config.yaml
num_hidden_layers: 10
hidden_size: 768
head_dim: 64
vocab_size: 16384
norm: "rmsnorm"
rope_theta: 10000.0
tie_word_embeddings: false
init_std_o: 0.0
init_std_up: 0.0167
beta1: 0.9
Each number is 128 + 24 x the weight over its row's rms, rounded and kept within 0 to 255. Layers, rows and columns count from 0. Numbers have three digits each. The size before them is the row's rms in percent of the matrix's.

# up: layer 2 MLP up, 3072x768, rms 0.0811, rows 860-912, columns 512-639
# down: layer 2 MLP down (transposed), 3072x768, rms 0.0211, rows 860-911, columns 512-639
up860 111:088130111089076131098179126127133108165148132099103138106142130107093167109115106137098097116152118186118114133148116078167145132100135180151112143157122133113138086122098122152176136101124143128100157151107159089121121126107153110173166126158103125149123098145126105127174096119171134130138123152113111128108175114096146146155134117087156127130085100113158160118130149151134121122161
down860 111:173136144138181140128074136138130166090159119126184130140125101117149081144125158106152142169102127104136152137101111150091119147140152135118134094090149130140090131137141133129138076150100134152144145110157142131136121115163141126081097111094114129109138166095119124132090134132047136121119123110159129121131115125164147117108135141137168133130137154143064106149138113111119122140076
up861 107:195165137136125092108121116135132142132099130123151114123127153112113129110098115121083158116129109162092121127108142180117135136083105077156115146132123128108147130107094116128094060138131089144139121103134094099131146156154158134138165126169134114118139112145176130098105136112137155133077104154157124167141073117116144145120108097103107159107143140192101098147123165152107104132111
down861 104:081096135100114146135121139119146137137134153159130116125148137142126180133127131120134122149120155140145139141149098085124135182172182127131126121089111169119097143104136124121126205120121170134114171152146156168107116118089109144105087120113148106120110126100106115107121124144130124120137139096102101066100172122137142116122143139166154155164125109132147164108130123106138142140136
up862 112:158156085153142159107121160167134126125108098097111114131088139131107172130104124113159119107106112118097146120125103113135134122114145126153116103119113143103119127153098163084099185158115100118091060123130177086128154145132126115104098123140145130145109119166156127130108128164100129101163125155122142139117161167159079131112121125126134105120137111131166135110105101059102136151126
down862 117:106129135101104108151161111110135137117094139178163127144140101148149098158164110125117135173161131105154117094145159099122111120124109131141110121131125119176153112086136087144150082130147140135145132119129094143104125126109149132129136142169103124098103142092121110140187153107134154131076127116164126120164123098120181141148138125117125157163133121096139096166133153197129139117131
up863 105:115100099137122145145100156127122088117138140116118120121149155080113133083137151138105102156115163170111143070117111131157145070118179141134177131140145173099155100136128127106192150112092111123138134145155128099084125089131141132130161105110123124108100145134144130087134123174100095151094123131156147138146131133116119138151128160129121137173165141107120144150163126096142098114142
down863 099:163159159138135137112137092141139168127149110152143136162141105196150118160126114120127136103128070087143116194133137123122123167146093117115092127131110096151123124114123148140083125142151142124089130124112147131150115159131094086117143128115128136185168115106098108098107142095145108111127140153101109130110138130132142111116130136102135100076110155141154105111113134123101156147127
up864 090:134127118120124123118141133142124150136109082149127117157119104137114159133105135089157088088120132136131076124153137158177147096131144129096148104120127120147116101117118126120107132106097114146113136098153129142139151127140150122133164148145125140130139175126106121078099131110104136108117141140118151114133126140145127150107117127141145131121122150135139143137131100140103145186184
down864 086:088107126129140147151098110129124120113160147105146146104119132103135099104158136136110150171137131130139131116107108115085131141159137125163117158143122145108171124133152124154154130114174142113133125143130140101117108131113121123111090108111153116109118077124131123126139138162143093141140114119127086131142132113114118110133118134095100117144134100110115115151098121095130117082070
up865 097:097117104114151156178109127137147136119110132127141169062131114120116093104094144112127138121138128114121123084185111132124176150155118098138082129161159120134131139129114116149144144146134143141155145105123097148117089107119146110098137129160136142141139144134182171093115118077118104087139139143139151117093081111118091133142134131167115122149107160116135102140117112141079123113124
down865 095:147116133143126135127149111118095099129140095143150119175141162133143135164150111152125123137086104128116116159082117113108111112143149162143157121069112126111125126125137112172114098122130119144105103107151147144141135095138125150150155123099102108122124135104074102140183117193124140182087125107130125142162154140171126139147106114090157148116131131151128133111129128149168134163122
up866 096:103120130134159140140153136111148100128122106138183128109156116102145107113136123142106144123134126160103123114090120101129059128113128138143156058129113133129130162095118130123160077132150133092154133135090098122135130132114127136136150153118151118116127150118105094124058121090164158120106127144123097113201136125100103139154141171126102129092126146130148109123154112136135128146121
down866 091:157145103123112141106108146104130130129142159120080158157110097122103131141156127122145086148101115080161121140149143157114166140122121117097091181125132142124132113156130118132101177130132102144128129091181175119130120150130134124096109087123131116141119110126157151124179145152085108116129125153158159145054130139137167095142097082131180124159139135153117127132122153117128122106139
up867 117:117150129132132097152135167140121125131130174126170138138106106122123098133199081122148093129139124113149110094122141162106124145152152173097137145065107148117145101145092145142106110112144139120115127112119129141094115111181133105113099117163116085134086101096151144116117111121141085110139099088170091095121137129138144135123120128137136163135152113093096111141093150158157119099154
down867 112:134108130118114138118142101137123140132133133146108097112170180113136168144077156105120139094104125150111136174160096123152118148118106074150150108162178114126148126137180115085143133148132141145118168145162132112149140099080136120185148136116102193166161121155112125138120135141132137118143147148133163154133152131141128108112125142148099084106131097195127141109127116128099151139140
up868 106:101113119135144131107143107140136127108098075136117113135125123146161074128157117115113134120135123140152135133163151118157105124142124134152127127144147159117136142160141144083159127115118119146125127197093103091111120151131153134105133124123122109165099124065141187133154152131098122124096082145173126147169134130097063133174132096139104172110151126142121139159094128152089092145151
down868 104:135153149141110124127117183126147126132128142112132130121103163126101175149098135121162141156147103123107121170086092146104142143139176125099129174096120101136093116107113140152079133149130131115140123096143167163139118089116128125159154135137102155094157129162146081143103123129188133132172176123094112135094133131152205147082099170103143112159138131115157101104143105107173140151101
up869 123:101115118100164127168115153173102104105131127140126148143146127054156120151131129116134123117149125133142146103116103111094130168135120132127125128150167126070141129109100146149138147140116163098085125114173069122092077158135088128139132155155143089152123109126145114118110142096146098122130148131135145111118127136102135105149157134132097107105105066131142096158097163102160123121121
down869 130:131131163121139134114120132120150184139138098122149110116156110148120128147121152125119139147151102137170143149107113091144124078131115145128064140134153113170140145150137098121134128112146117146140124158098139084153145083121131126099131132139150120105143162138148140102165139150101137149117125165096131141137107130129130123098141113134157119102148140101105136133178108143151117124127
up870 086:160184127156093152147141096152130102177092109107112126097122145144160119126117130116089161134151098135128141136141120111140132131085114148137133163132097145129122160089100130112115105135174113148183142154173095148120170130111155157093134091164154150096141143113140139148126153140155132133068136145131134117121135127149142156110123105117127147142087120145161108170120151174151136109175
down870 087:112092114106182116103106162109104158090168134145165144124151110097103137113112112124114112133131121127133083144115110129081131117178114125131100101087144130095143111145150103185146154125074149138062118106096162129108085126154125122150107177102121126160134142132135108120142135154140134117181134111169106152170102134147113115136157107139151131081163123126102119100127117137104127130106
up871 097:143142117113129166110113094096143121117115151124156116115108112161152099126080152125150174114117111108157124133152148072144145110126138112122129140167140149079114149131126113135127159130147141170168120153163158139141124192162099120156112144152129143158136130131115123161173076086092126110130136146108163129098103090112133139125169107121123151106163091120116096119109159151130158119110
down871 097:156123138140142121122106126124096105126161120158159130159156133142140155112150105126163085131134128136101123123132119169131127119150143118115146107136120119126101142137115150159118113126103131123108123122155124087110106092107121116085153142114152108088141132162115144105078161172162103127113142110134110134133165132122125115127098150125115088157118125132140146147138077081145127167132
up872 109:127138117151198137129161111091139103127127152125103138092152132162120132129121118144125145116151115115096127125122114127180092156152089136123083145140106149089170140108155138148113136143124133125130138106119165102111136131132166131122134132179167137107163125104149139098127137133145132091131147126164102149101110123156102145117145097178120129142123085117137162156117119106149162095127
down872 110:096134141140052112123089128156118158095103097134102085177119113131109121153122147113142130138138118132166128100136132113126144103124144098106171109089153122172139138150080112126163142141136109136086145141123092153136154130127154135148122120102090117191127132169102147124146118116123128142140119160073119127139152103092166119114134144086144136141132154133137118131112152134063092143141
up873 090:135125132083118130139095147151137169174134117125101134141170146128119134115151142098163136138130113089147098132134115124133122164166108114117080133129142113091161098178148149112084120122137188148138127129139154093139117166076136124131156149108109101090130105124119159118141160115134074156148124103134123138148160183156130100167144102155145120097124079124133129122139125181102178112122
down873 086:107089135145147093124153105097132112128144134144115136108108127142138123161080122117125128114137147145093144104131106119136099140099142151126182114138130133143086155056105093143184128138099075148125129116132107151123098102130124118119108137129159161173135134145152108158086097150097149117129157143124110094119103088111115131128126157067124124152097182121129134118116150101135086140083
up874 087:140143090118154110157120105194175120103100088106094120181113126102128149121145086121139162139141084160082128080107171126179112102120123117113191132148163106147132167109111120162122144118115141111156152161094139131106164122113121114146165134167125120129091135138168114111144172129085118098108129147170149142160144140148121136128110112086096135120150132100117152144109135129164126144093
down874 086:115123185083079074127116153117132128156163177134161166093151141135132130132150162140105112102101165103144139122134111154093147168149131138154085135123105147081124074159158170120137122145129125149089057134156130136162091138140135122121107160142112141130111139115093135122127078118155128118130140148145085112159126139127139115134127160163156165090109117177132117096121132120123149113133
up875 122:138132117136130143173123111108084168133162143126088165107128157139114155145095138131164145142122130158081158151159134173112134099127153148133157140162114148179130127167146108161115143125098121118153113151136132131106122106104117156137155126155172126135131148129104117154127140118157135119128119164091144157153126138145162120083132132143083106142113124121114135134115086145127164119109
down875 116:116131198158124114131112146135145130112097157125162103132143108129129084126180128160132068148127135108179099113120102105153142152146110138136081126083174125113112142101102135142153120122161111140108121141131127142168166167144136114080121117108083097118102058106122122117116108160113110135151159109149111067140144083137143100135143131142167149128114142119119132161132155149127112132138
up876 091:134145130110113103163161112134135102146123143097123079116099148116137143131144138080128093112122092083166133144156118153109131138138166088115132090185120138113140145156099124181126165180151167134131156129098133142124121147131151097150102091138139125117120120105167144166111094135134117149132115082088153120138114156125088159128116071115156169142129119161144142155120152129094089138072
down876 092:123128144075120144088135138103115113132133124167131131116103143105125080110161082136140124149108140169124101097093137175167147108119069151153141152131121148147095112125160176087141109096148126128106111113144142134113140101137106153102125083109103134108141119136106130129126154140176153122146103128169103142116123108120108143144158154091143123132143141094136112133162096142133153161119
up877 103:076184122127097167145130110138123078175105169129100138143115127166140078146141113121114161105116156130160125125117147105106111138122140103101168102121125093065141139123127142165153172145139157132123108091141133143137142094090105105066143119126090113099122170097158122154105136139120119135141126104163088116115123133133118140127131093130116142098121100124142093123138130117152141111139
down877 106:152143130142158127144154115093123153111149111131119130130114099113121145094164103130118134126133055100129142127116123136141153134152136161117159118116136160172072121130142157101124157110109134124130121099133105139162142119113117114138146115130102148119105094111105131103122133163083121120095138167025135133111134149167138127142107153172141134176123152138113120084094119138141100131094
up878 105:129155149117163111162119158125158140134136088149137139119185132100099160162116139119107173170110132111089101136143088172191137114124148116121089143129174128088151163127125108173136136111149117110146066162174177154162134135108088132134112127107103142115128124170122148149171146105133120134139145057152162173131117166141137156103141152106107126121155158141125141173125119136157146172092
down878 103:131132087107118129130128096125139114103133143104130124131109088155193088105123104122140100086103129139188170116093160091088096155139132125120162138125080104147141086113125124089101103125122112149126173107108110104126118121138162082115105153176136103148124096068135157113090070123100140167122143165109108127151141109128104127159125090166156118115147097098138136130099165118110108109187
up879 083:111116150131166150147111155080142149120159159115102145109150127132125109133082104119157113142132122162119100107164147117108113135108140131163137139155089137114157105103131097127105112140105139138165146101135104155155139119103100129154095130109127165165155087139136169083163165077131140100117122183129084094128118072151129119112123122111141100137104094154172137119146101126174107154151
down879 078:127138120130097104109182131189117117128109125128146107143108106113113158117146141172127124126120165086127173155112103145107160126147100147108127143122136129131117121165137148101136143128142120110101121130116132115122134160147160140110157120141141118103073161117111085149107119168117153177142122084118166142102147162089138142162137136117108175092156148130078137084103109137097143107099
up880 103:106092102127137117129156179169140156198173158114115110112096141110118166122114078170117108150136116116144129127133097157139117149103127141110129117105166152129118150164118136142117126135147135093152137114110101192140156101133145115145139148123117098107171150128121114107102121083148086149130107148143149153122111136117088139136147100121176156121103141120068173106147139117143182119118
down880 107:128137136117111096115162109116089126063100116158182183113141141147120114148145168112142112135124145134154123154114107073151128124111108103091102156127111142133105067143138154137122154154095118169145107161117115104192134103125113159105095132118149159116134164150123140158136107153062167110136109069142109127175111113108107126167119183138120120163124089104136083142128131118125118118162
up881 072:125124127116152184153163110123184191135110095126131102125165134141158120127118105112137100110117119121139102092102137146118101113080122163102126123113141138162162118139134088134138161142134119121125138155128127148093102093129121078136136129120158131110122134081087135129152139107131126139139121121130130112110145135132117110097090132141123113113139169126152122125120127142177130138127
down881 071:158113124143114112137108144132064072128150150145100173159111138111139143151135147144144130150150124110114177130170124119156142146146144104127137148116100098101086138105134140109126096125109137139136113140130123094162146174097198187144151107113124134132146113145157136124112094165120129125129146122095125159127080134147136111116169085120154137131132096138109133125155130104104103108112
up882 108:153113119159131128165135141130167104103090136104113136130130136118169128148133146110134103112142131108132159088128111120132128171137110173187140143096136125104144154132107089163131150116136152136064100146093106107135165171143106118135149134140128142168130139139160099139144134094104161114141112157132100102116162130145115124144157075174133122119132111092144101144165106128135105132124
down882 118:106146103147154132122148148085116128160158134101163134146134117131127094108115110117126167130130126138129106101125129130123114074133146138112114148153144148115112099118125141117137135144073111131122135140143141131123098116139163104083110123149148091110145114101100127106119110135200131127131116138117155137134121132174136152145148144109098132141122155134114146161113162156119144114143
up883 106:146104124133071155111138141120154134136149137134123096100129138188109158131145139156128137139086155091165134116131071071125113137116121156104131104090120063133151135147116139130124128117151135125168135181130147148119138128083133140160127134167099112136129123164131157144110154098133128113127105106185133119137098077145099136142130099145106126181122115129058105129138107134087149160119
down883 113:125139127144169093155122108113157151117102093124105124147122131074150118160148118094130097113159096168117134126131163172168127144151145112134125166181116157121130124129145107079136112131119118102132113087143134088148104125162145116131147139100133150106131151078134105060188092162115127164129130174079128178133150163106149124103130146082096144107122141140154172117082125130150104138133
up884 105:127091121075123102139102112110179144134116094161159123118135128115105145145102147139168138137129106105137111118100115109149113155096164084168163168147120179063120118132090148111137120127152171154149117124139150085137124168124184129141118122146106150094118121093096124102137133130125168062123113110131148103098139145117086173116149142101118137116096077127157120143118114108100159116166
down884 102:142130179160113167125140140146114121127124140135088115119081116135128103075124123116131125106107130147138146152113113105147138120145117140107107124098114079151131127149155139144124130152121140137098116153135100129122138055122070080159114120123157136135119123170147150107116119128110111157155137109144137170111098107146151082126126142150125119136142164140115097132131183148140088125114
up885 099:142131103138126152144143111144146150120155153156137124132161125143103073139079096148138140131143100136134154118099140140097124083123128144118104116139130164107153122150151127135161142143140143133132163109089137110137154170138142127130107122162157125097158168115146175109137143117136127137141105122099113130146140125149117152139122103170129105084119184147086119161114097131173123146143
down885 099:111125135117130146139099157101095115135111124109140177161126154096151194141157132076138144141117181144120127159138118145176130157145128075143153147091137110141096103129086145137123118100106114130125108156120114133126089123139143134128133147127123137161161085147128119147113105165119143148113181142187134097108130141099138109105155141112156140157125091116152149095141134137097138106111
up886 089:142132165098111145089103088105076132150117091137136161134125167116101133140087138147147090120140158118122142153141135148136136107136157162127133112163143147089126084155129136178165123097167091135115135115088132061104134108124116100094151145135138124159146145170127146117114143107132122151112152150134176134169150114121129109122156109132148115119145079121122153091116154118113140121152
down886 088:102128102122135083151146183149163135124136156095151095143130111120145152141178125141098135178124116104138096126113107103098142113179108112125079165099139139157123205118115132129142156124100142129130140132144122186162157156121153137147090107105093124128109106112148049136139142133141149060092130120138101112122133125150109100134124121170134127108110168107125089129130111163130132135130
up887 114:085153095168117120117119143115136087054178161109119142140135151126173156144164130105144095119141155124128158143117103111120120109132159147105115100117116102128141077159125121115132108102119110126113093134121123136136118118144130110216116158135124100134134159141127113149156184102086155110139137154075092085127138113078153115098128149126154169087159150145141119098123115129149136114147
down887 118:198105156106179121150117151147118167174085047157126105128126132108079093139109127174104128126154105136149040115124126161168155124109109130131180178132128129142114168106124163129134139184144130128131123117141150137139115136113139131081165067107092159127121083136123169137091117155160099124116116152152167137128133156127118181145137130132128116141114126117121140172121123102139084181115
up888 098:103139163120108158115114116139129141063152125104167143088103179104105118145091116131107137112145127130119120126102126166136137125137134109106134100155147115187125118104157103157114133116108104158114176148126150141094104150121105112107112154127154148137153159133114139116122166131112150082147111137093118192138136106104075158113108145139113089106123162139078136116168115162124136123137
down888 097:121123135117173107151152115072090104151083171164065098157140088136129138098135125096138151132123115127130110159137099142110108105155122141098095183082128137101130155146133137095133127129162148129177108141116133110144153108110136169152149113135106117120093102122114135100130089168119133141122152141169132077109131143129145109108117134103123188142122110145178124107089127083134110149130
up889 084:121113127168161121164147122091134131147134091137161106178136132135086123142118113121137135121153140168137157126163117122147112085166124202137130080116086112121158163098141130138196132094147093151122147145088135138117148144086167127123114139099132134108141168110092164134094146066097107139124192121139159094149129118180146119144119135112165155116166133098113115131165142121134179148120
down889 081:140160104086106136081085130159141125075111185100070160134146126117158154095144099108138100138107100103139084131100136138130148174096146106148126151137133164157117096150138135121080133147122169095150093110124151112122104140133097116160132138167143149162097101119173106115167137182156135111142068104155131164106132191113116124106145127184107106145102115133123153160119121108147075115156
up890 069:103105131165193155155122122158085154150118100136176122145124084185106098100107135116144113095109147133119126114136105105120127159156082115133090151100121155139134110139134156147158104087093154129105096139093135115095120117127143094136096115151120105155132146074080091134126148056144091109145164129145114101104161173120085154103105051115125142119147171181146160152150153105118117129117
down890 067:145139106093064118115115120100148127101100170134083111104127191091180131132141128146110131134116100125099137138140116157111142111127167135126141115149120110108109166110144109116100156174138103175127148103166088182159131127132123129136169125074124118122143124195152164118112089181090161130100086094122117107163072109136166129144168184153142102114093100092103139142126116124132119153135
up891 124:116129113112172130117151145119127101169130132093152138145166119174120157133132089176126138115130150130093123088115109128140110127117151107104130128147137133087150097128125117088114127113096170073139132132116153185136164157136145131157146147114163170163163110119162141134121119133135126143084125119111117127093159114152169138125158162124134149147132149137140061157135082109135171177133
down891 127:159121138124111124129119110101119123083131123164117113091126113110100123088121161133126102124102132133114128165133108175111148117142111116174150103095125115129115141136096149157158123154166109132112142113095124103131089181121095158110082105123068077088129175139078099139109114110145099120197135119124123108150084110115110092138099100129117112141132124120142173108150151145122095097115
up892 087:131178124156110119121143103126139135161140129124115114164174120129128108154143138125058120147166116104135074096103088150141173139150137129142151119143117113135133114150093129156137151141116088124115138123127102121105116112116131119107128156156132151161120083101149116110137102124160118108134168131152116144161106087103135136123155130164122145151154099101121110122124153121121172142135
down892 082:132088146134139103125069131118120104096168139117138123114069128098094118110093125120178128112139135147093149122153160102144102101115141131113122123100168143097136148105135137094118100134140139130087121120136158130157126142118128106161093090104112128131137146171086126103117133127087148156136114114128136122078149160174084145127125094101126152115112143171125148166142096148144092112131
up893 089:151145179106122150168148165130119139147094121133159141105170131145145125144102134089143117149113132171144137152138151135129098157126094147114155119130099152116124167099133096060118143149162088132168150114138137132119123198098111160085118079123128134096083138125143158125094134160131088150137158178131187181162122102080127081120101117158108114119138105110160113113167126095117115146124
down893 085:039133093140185133071110116127142116106122119129134113125148129154115155126126129148127142139157146091116118149120098112165157118144124123139109131167135134123126137154104147201138108124111170141079115114135135150177118057140117123132163153130158111151158099134138087102167107111075175117136103111138113097097136137133140136137147109070148160111146152144108130156084106171154131120146
up894 097:131111129126138121112157137126122113159097105121110168166139158132159126126125107101137135099123069105091119139124139118136150113131157154137156107150149101154089126136178093107138109186136162092131091114104131144148147123112086121113111130125143117149152167129175120127133139158123127134122097145142098153150135144090113131133126162152115104106098109094147143091130102129130109152078
down894 096:138125135154164121155106140141124148089155148147129082089119104129099131126116152138107120152119159133160136107135128120107111140112129105122112166110112152111154107109099145166096162092122096149132207107149125089115086123138168149146141138116102127096104121136098126148102125098162121145132141120111159148094126104148131083112153094139111151131152124136112135192142149129137167108159
up895 084:120160114112135165118150120144108108142136162150143112100121101138129095136139107115171078114178138150122120120142125087155134105105159120145108147101134135162144140077142140169117181091160145136162125148133127131137124134121104126141164162138126134120085094131175133085121135118144141147115124107100141129127126123142158108125145138129103143152129133181136145125133131104147136106142
down895 083:121097143143151126149103101077133140115106088113113168143151155115116167138098178138099128148062131119099147121125168141085164158156112138126142116128073118074105124166141125083131070135143132093119152114124135152120108118155151144125110117138143134138182154132106090146116118148126120108130174141134123140126134181095110138142111105129133116105148113109111063151143154136103115129088
up896 114:129119119085152182120139116115098138076109136153100137133139130108141088129115109140154145071135146080111102109137071112135132125133114123121193152134129183103143157099126124106101178117135186094118158173154130162085120163109131134171167133138091114152162139123162158136124087167125137155108160101136113081099079147165156126128119137116140108152156155149136142108097126135179139158156
down896 111:140160122151137086125098148114160120166160113104142125093163124146125147146131131104128134177126133202150152166142179139101136135126134115140059109164104105126115126160096130142111093116133067144163092097105108116142130108150116139098092124131174127119097109130108106175129133074149144096146106099127127144165138119094120129121141155131119107116110104095111119116146153133095116119119
up897 072:147114083137171108123119135169130146188095118086124163127127158141154120122108151077127150103119089160125159128126106113139104100137154141131108171136113124122108101097124088099124159153131133083152130089181127121142176170080159161148132100109126122159138167152147132122130105108134149126111134119162126155136126134090117120093121165136122135111123107128119129137126147083115143140148
down897 069:125119164106095130118107147114120095108141154134149099110139107121103133132148119168136117120099123056110116116147166117090133105087119108133123127132128127101134124131137155137158115103116146133087123141105146150107092114179092115090132138153137099123105093114111118145148151145143103123122125107113120103128176083167135132177148111124148145151148152120122124107123092124110142137112
up898 110:113153116168124153119120141152101153111142107132080102158114139150135135155126097150143119147165132105134089128150125136102135116089154146132116131134098154051159136149122079142159138134098117127110100122133128131132176117127160158113073155127136130114161104138148128099172100139123081163114132093130119115090115157113136146101099109119110130169135167094116120145097122118163123117131
down898 110:122127135106128116141149099110167086088144133132139115126115119151103126130127139102168122086123108152118138113094083162167161134190102123138158132126138100170092141130111165127091160154137141121158144125127133120131103139147128152170176119152116114128125168131119148151100182099176156131133115159099157108130136143146121088104171131125155114090139106146158129126154134103105129145119
up899 080:134104156143138136134150140081148143110126146127140130111126074157105178084131121125138143113072118089129138129136126132137152117149135115129141151162086108145146163130125148127117122086141120176131146121147141086126135131155120151162160145118118131103129088127159165115094104157137124144130105199101160109121111113097137124189079144110133132125113124129155092122090104114136139105096
down899 078:126123097110125136137140138155090136139120107143118126122120136098146080160143123122102104166195116168146100126094126108117100132113140144138111125110147123099112106098116127126126123138134145061135112137121136169123110147087145145106083121135104130127108157140103115128137157125126109126098140082147124146139115141142155107096207103149108126132116098149112140111137109156105162144165
up900 094:119101195147157130121110121127107145112126145147141121135131132120180131147117106131128145107086101124112082112157098175144135097121149128115121112131089117124140132110136169154129125096115131152148111120158154137136102131143127170115163135118129150134139114120128132100112115126135160149126092102119146154132141147170181119146133117093087142108155144147112149056189132099147119149163
down900 091:117158081110121109122131130120142099128142108126109124108100070144101130092131185105123118121162137127157172125119131096079115141151132139133113142164151134145100102110124065132142122126121121129098169119152106089137133136115126094130089111103148094133135129134141135135152131134136086140116157141151121111121105108084115157160126134174147110141092105093155109164092110146150112118065
up901 100:123148136135127114114098137115137144119154125145118078165128100133120124093134138102133102137127131103183134097069128129120136133143086137116153118100111157139122150149118140108113122111116168153102162117146112119110114121153133150150149103122155161110162131137045117135141134145072152159133154138094122125120093119163098157091141109084158145152139128134095157144140166176138126111151
down901 094:176134112132128150143159132132112140114120116129134133108129160119155101146125126146137136114147112153110108151153138138136108120133139136150114162113133121107123137141118126124152156144154125117151100133129106137131122150138133091091125171164113090126110121088148179139118122124183109121154114134185119118161164136116155112131119150141118101120145140131181118092095087106108102155121
up902 087:142153080131124105139154168086139130114153149175133149085131113141134139137097120128134106157114100125103119087133121131156160141141152106129078114149155149120110117152125094134117108123144135102135156130145185115136156098162132121149148144146141136138107107152165111133089110129107102140137142077144153139151118128144140089153124173106110156157145149151135139126147148193138097148168
down902 088:111111116124171150111129115142142145126118093088132132144123149122133148123146131142092156100087145123141153225137155133086099152140132150127143102122095161145167172086141139113133167117130134132126106108136047145136104167151102120122105108166122144127132135144078123167180112112175171110124111163125081105134143151092118127093125090140134095123135111124134152151093083108137147117113
up903 103:080150174137157146129140165161123140100114130135112189152171100133143086105111163086114136106139099109129118094170116129107122131102075129148146102125147149098126129162085110118124124171120141089148136112128068151140116118134126110142152131146106141122137135071114147121126104113094178138156128107176121112141156112132131123129127110135134095135095106132136144129111164153141174116166
down903 102:168113134106096125164129097106103132137132119143137075101094133134094169192155084156118109147092125151121151135116133159140130124156129082093111169120119117115159121109139110144110144142115087159110112124131163110096146166098131139134099137087180129162103088186131078141078136138165120109117157135117131128113115114137115131110138146122118150112145133132124086143170100099136086147099
up904 086:091139151109152134165139125112120138140120117123107078149118092098130122129135130122101175076136129106099146120148113145114112120112077163103152107115123111171145161160120087147124105108110174117169165124118177138118134129156117144148142126163124149110122157116073123125141148103118172096148132148112163161140126149110120144109128148092155155129141103158115116097134140123136143110122
down904 084:149102096132096112074128122141116121095137094166135144144104129125126115132127116107129077160107134134122094134101170113124177142148147111156132138143128157105103101106115125107123116134134089128105106150106084144082122126083159091102152105079111097135155114111159146140128142166142088176103114129124108098107124154164151114142139103146128111098101151092146140154104100130114101148117
up905 132:168148148140114117140090162118135139101119062124091112136131094136140154152138119129147130126114101130171107199086155128118153081181115159138146086105091158142107171138126103095132128076156189163119103116117134114106165136157128166150130131131110113101068127123120095144150180117127113157148121129120127163108138135171127121113136102103100142169153106128147124106144140133137148129138
down905 139:101126133120131147096162130153068133123148141129144165122157166106124104133131107131121133146126151131118159076156116135156130128077150078134102195159152114129192083153109127154136185129080119099102111136126126100128125112107145122062115115131159152144156145151130128131139081124104167128110138123138100115150110141097117136136128108136160125122120167120111118153133157121092114126095
up906 085:103171147132138171152162123110148113115126134136147134114092110120133131145150140139103136105110133121091143147141116098108130135133101111120132132131119106166137145066134147108145148120149112095134134171125088081124081136137075097108159116148143138117116126107139123108141201135143156145131105154163159126111145103142138101121156152106134096097145135142121121126092145127170161164119
down906 080:131100116123152089121088114192105154131140123102085129155182149111133167151111119074148107157137106118149098118123134141144138109134174151137142138122146170118100151177113126127145119124106134145117132096142146155131191118113170145149117152125119100149151131133112121145118079161117138129125179122117100122161110139103139158150116096133147168155093154123111160118189119147062112121144
up907 114:104139101140115142135112133099166115143100112087200156149112127114104063142135139093149124093126102132130161187141143147130100121132136115138167155165125155118086152137141080108132123133126122123082110123122117170125125192119142150144104094142172121094129118126124099115109153115146160136098066109168119097123155114155138126125113135107099132110103133137156095117133151138137107183113
down907 108:151145136105162138099143121152138146154171180181078125123141126182151170121130105164098148170105135124097132092107113110146131140127134133109082135113112157131168096114134175146137128111123144145153153132107149063143128099130120128128157178083085159160157144097141143113159122129090114108160204159100145177146139155092111115137135136133159112156155146130082183151118131134121173097149
up908 103:144081101080091147137178128126129163135092164169129112143158104131106144130105119129129170097095099177119142171156109158144145093148160103132145154175148125105170110115095126158104176114138099151151155103109138102086084131129133132144112143136131143121134129124157135151118154138095162099133113135144101129134126131094104135098118165123164083130079129139162136161117091138094164140117
down908 102:119153136133173091139057144142094104152140096098135125120112182074156127145132127155135070160148126110116101080132148080117131129141127132125115115074135125153135157130147127084182103144113156098128103150156124142170157140146146091080143131130139107108094131115131115116144113127133109138106125171091142131107105123154151120146124107102089137126152140099112132123108152122130099146164
up909 092:090122116121132114120126115138141114132097137104131122147124170162111098109097068163149174095097128128081108123149136157114108103081131122135174120128127105137140148156123104148151117097117124131162105126175161126122133141131137116181121115083110143148155108145121083139118133094137100152101133104117164162106160139147124140134158130132152127131091121137141114100127113086134134084175
down909 091:163117127138171185135165117122088127137187119172123144112131110109122164175146154146114105127128157118141144134122126076138109146178122130121106157172155132106130073131139112140129105138112143097064105120108086146153124130114105099104125151108114123128111123130113134131155124152131161106138148139107137113104120107089146119129087124149108145117169125096108146135122109117103145154100
up910 098:118126147139128097144162136143121109124133140150117103135124096124105143161121099164132098094146116073054139119144098111123143122127142151088111100146143136100120162118121172133156093150135152107126140151111100122137091094101134086118112127129138137117126132134166111111157138156138170123138103147156136123161068165147143178139117127098124182156110118136119130099146115114118091108101
down910 100:125139117104128124116116105149132122110115135098150171096151148119137125125112129099136150135137130154212112122138201108141136128112132147172117165107165105143147122117141088130125139127125118156164125092124148108159177120141114133144150107142147136107117119122071127117105108067103083140137125122086114157126177116116146085144167145146144117100146116127158149124118124143106157130148
up911 103:124107100106150135126134129129114127125147150153112156068122143119169070109117129104148140092138164106113124117121153179109156134193115133152142136188083122134129139157092120120147132142114133120138145127148114129137138175108129116134131136125150123109177133113095111141108144117145102130118114143128126112129102100121106130128151122147134120156115134091153133155146111143135139100082
down911 102:125133162149102131120081110148160120111128104153141108183127115126103179140104173116127145133150119155128117144151109081149132119071142137128125139091161148131095128156172116155150119097133113127146096148087160147160133097163134165132134160155083124125098119134119144119129119138096128146149126121119110118098142166099156122147137144124102160119142110168126142079112138132133136143193
up912 091:138132169144095102125096153137078125111107106122093120118158113157071165120152118112147122167150089070118141088123143135146172105113115151128109122155136134100127105141171122155122121113132144103146174144108132158134104154171133145149153134098134117116094135167136102121127139126188129130152113128145122065170117116130109114130122100155134141142136133124132117124123115175100161085109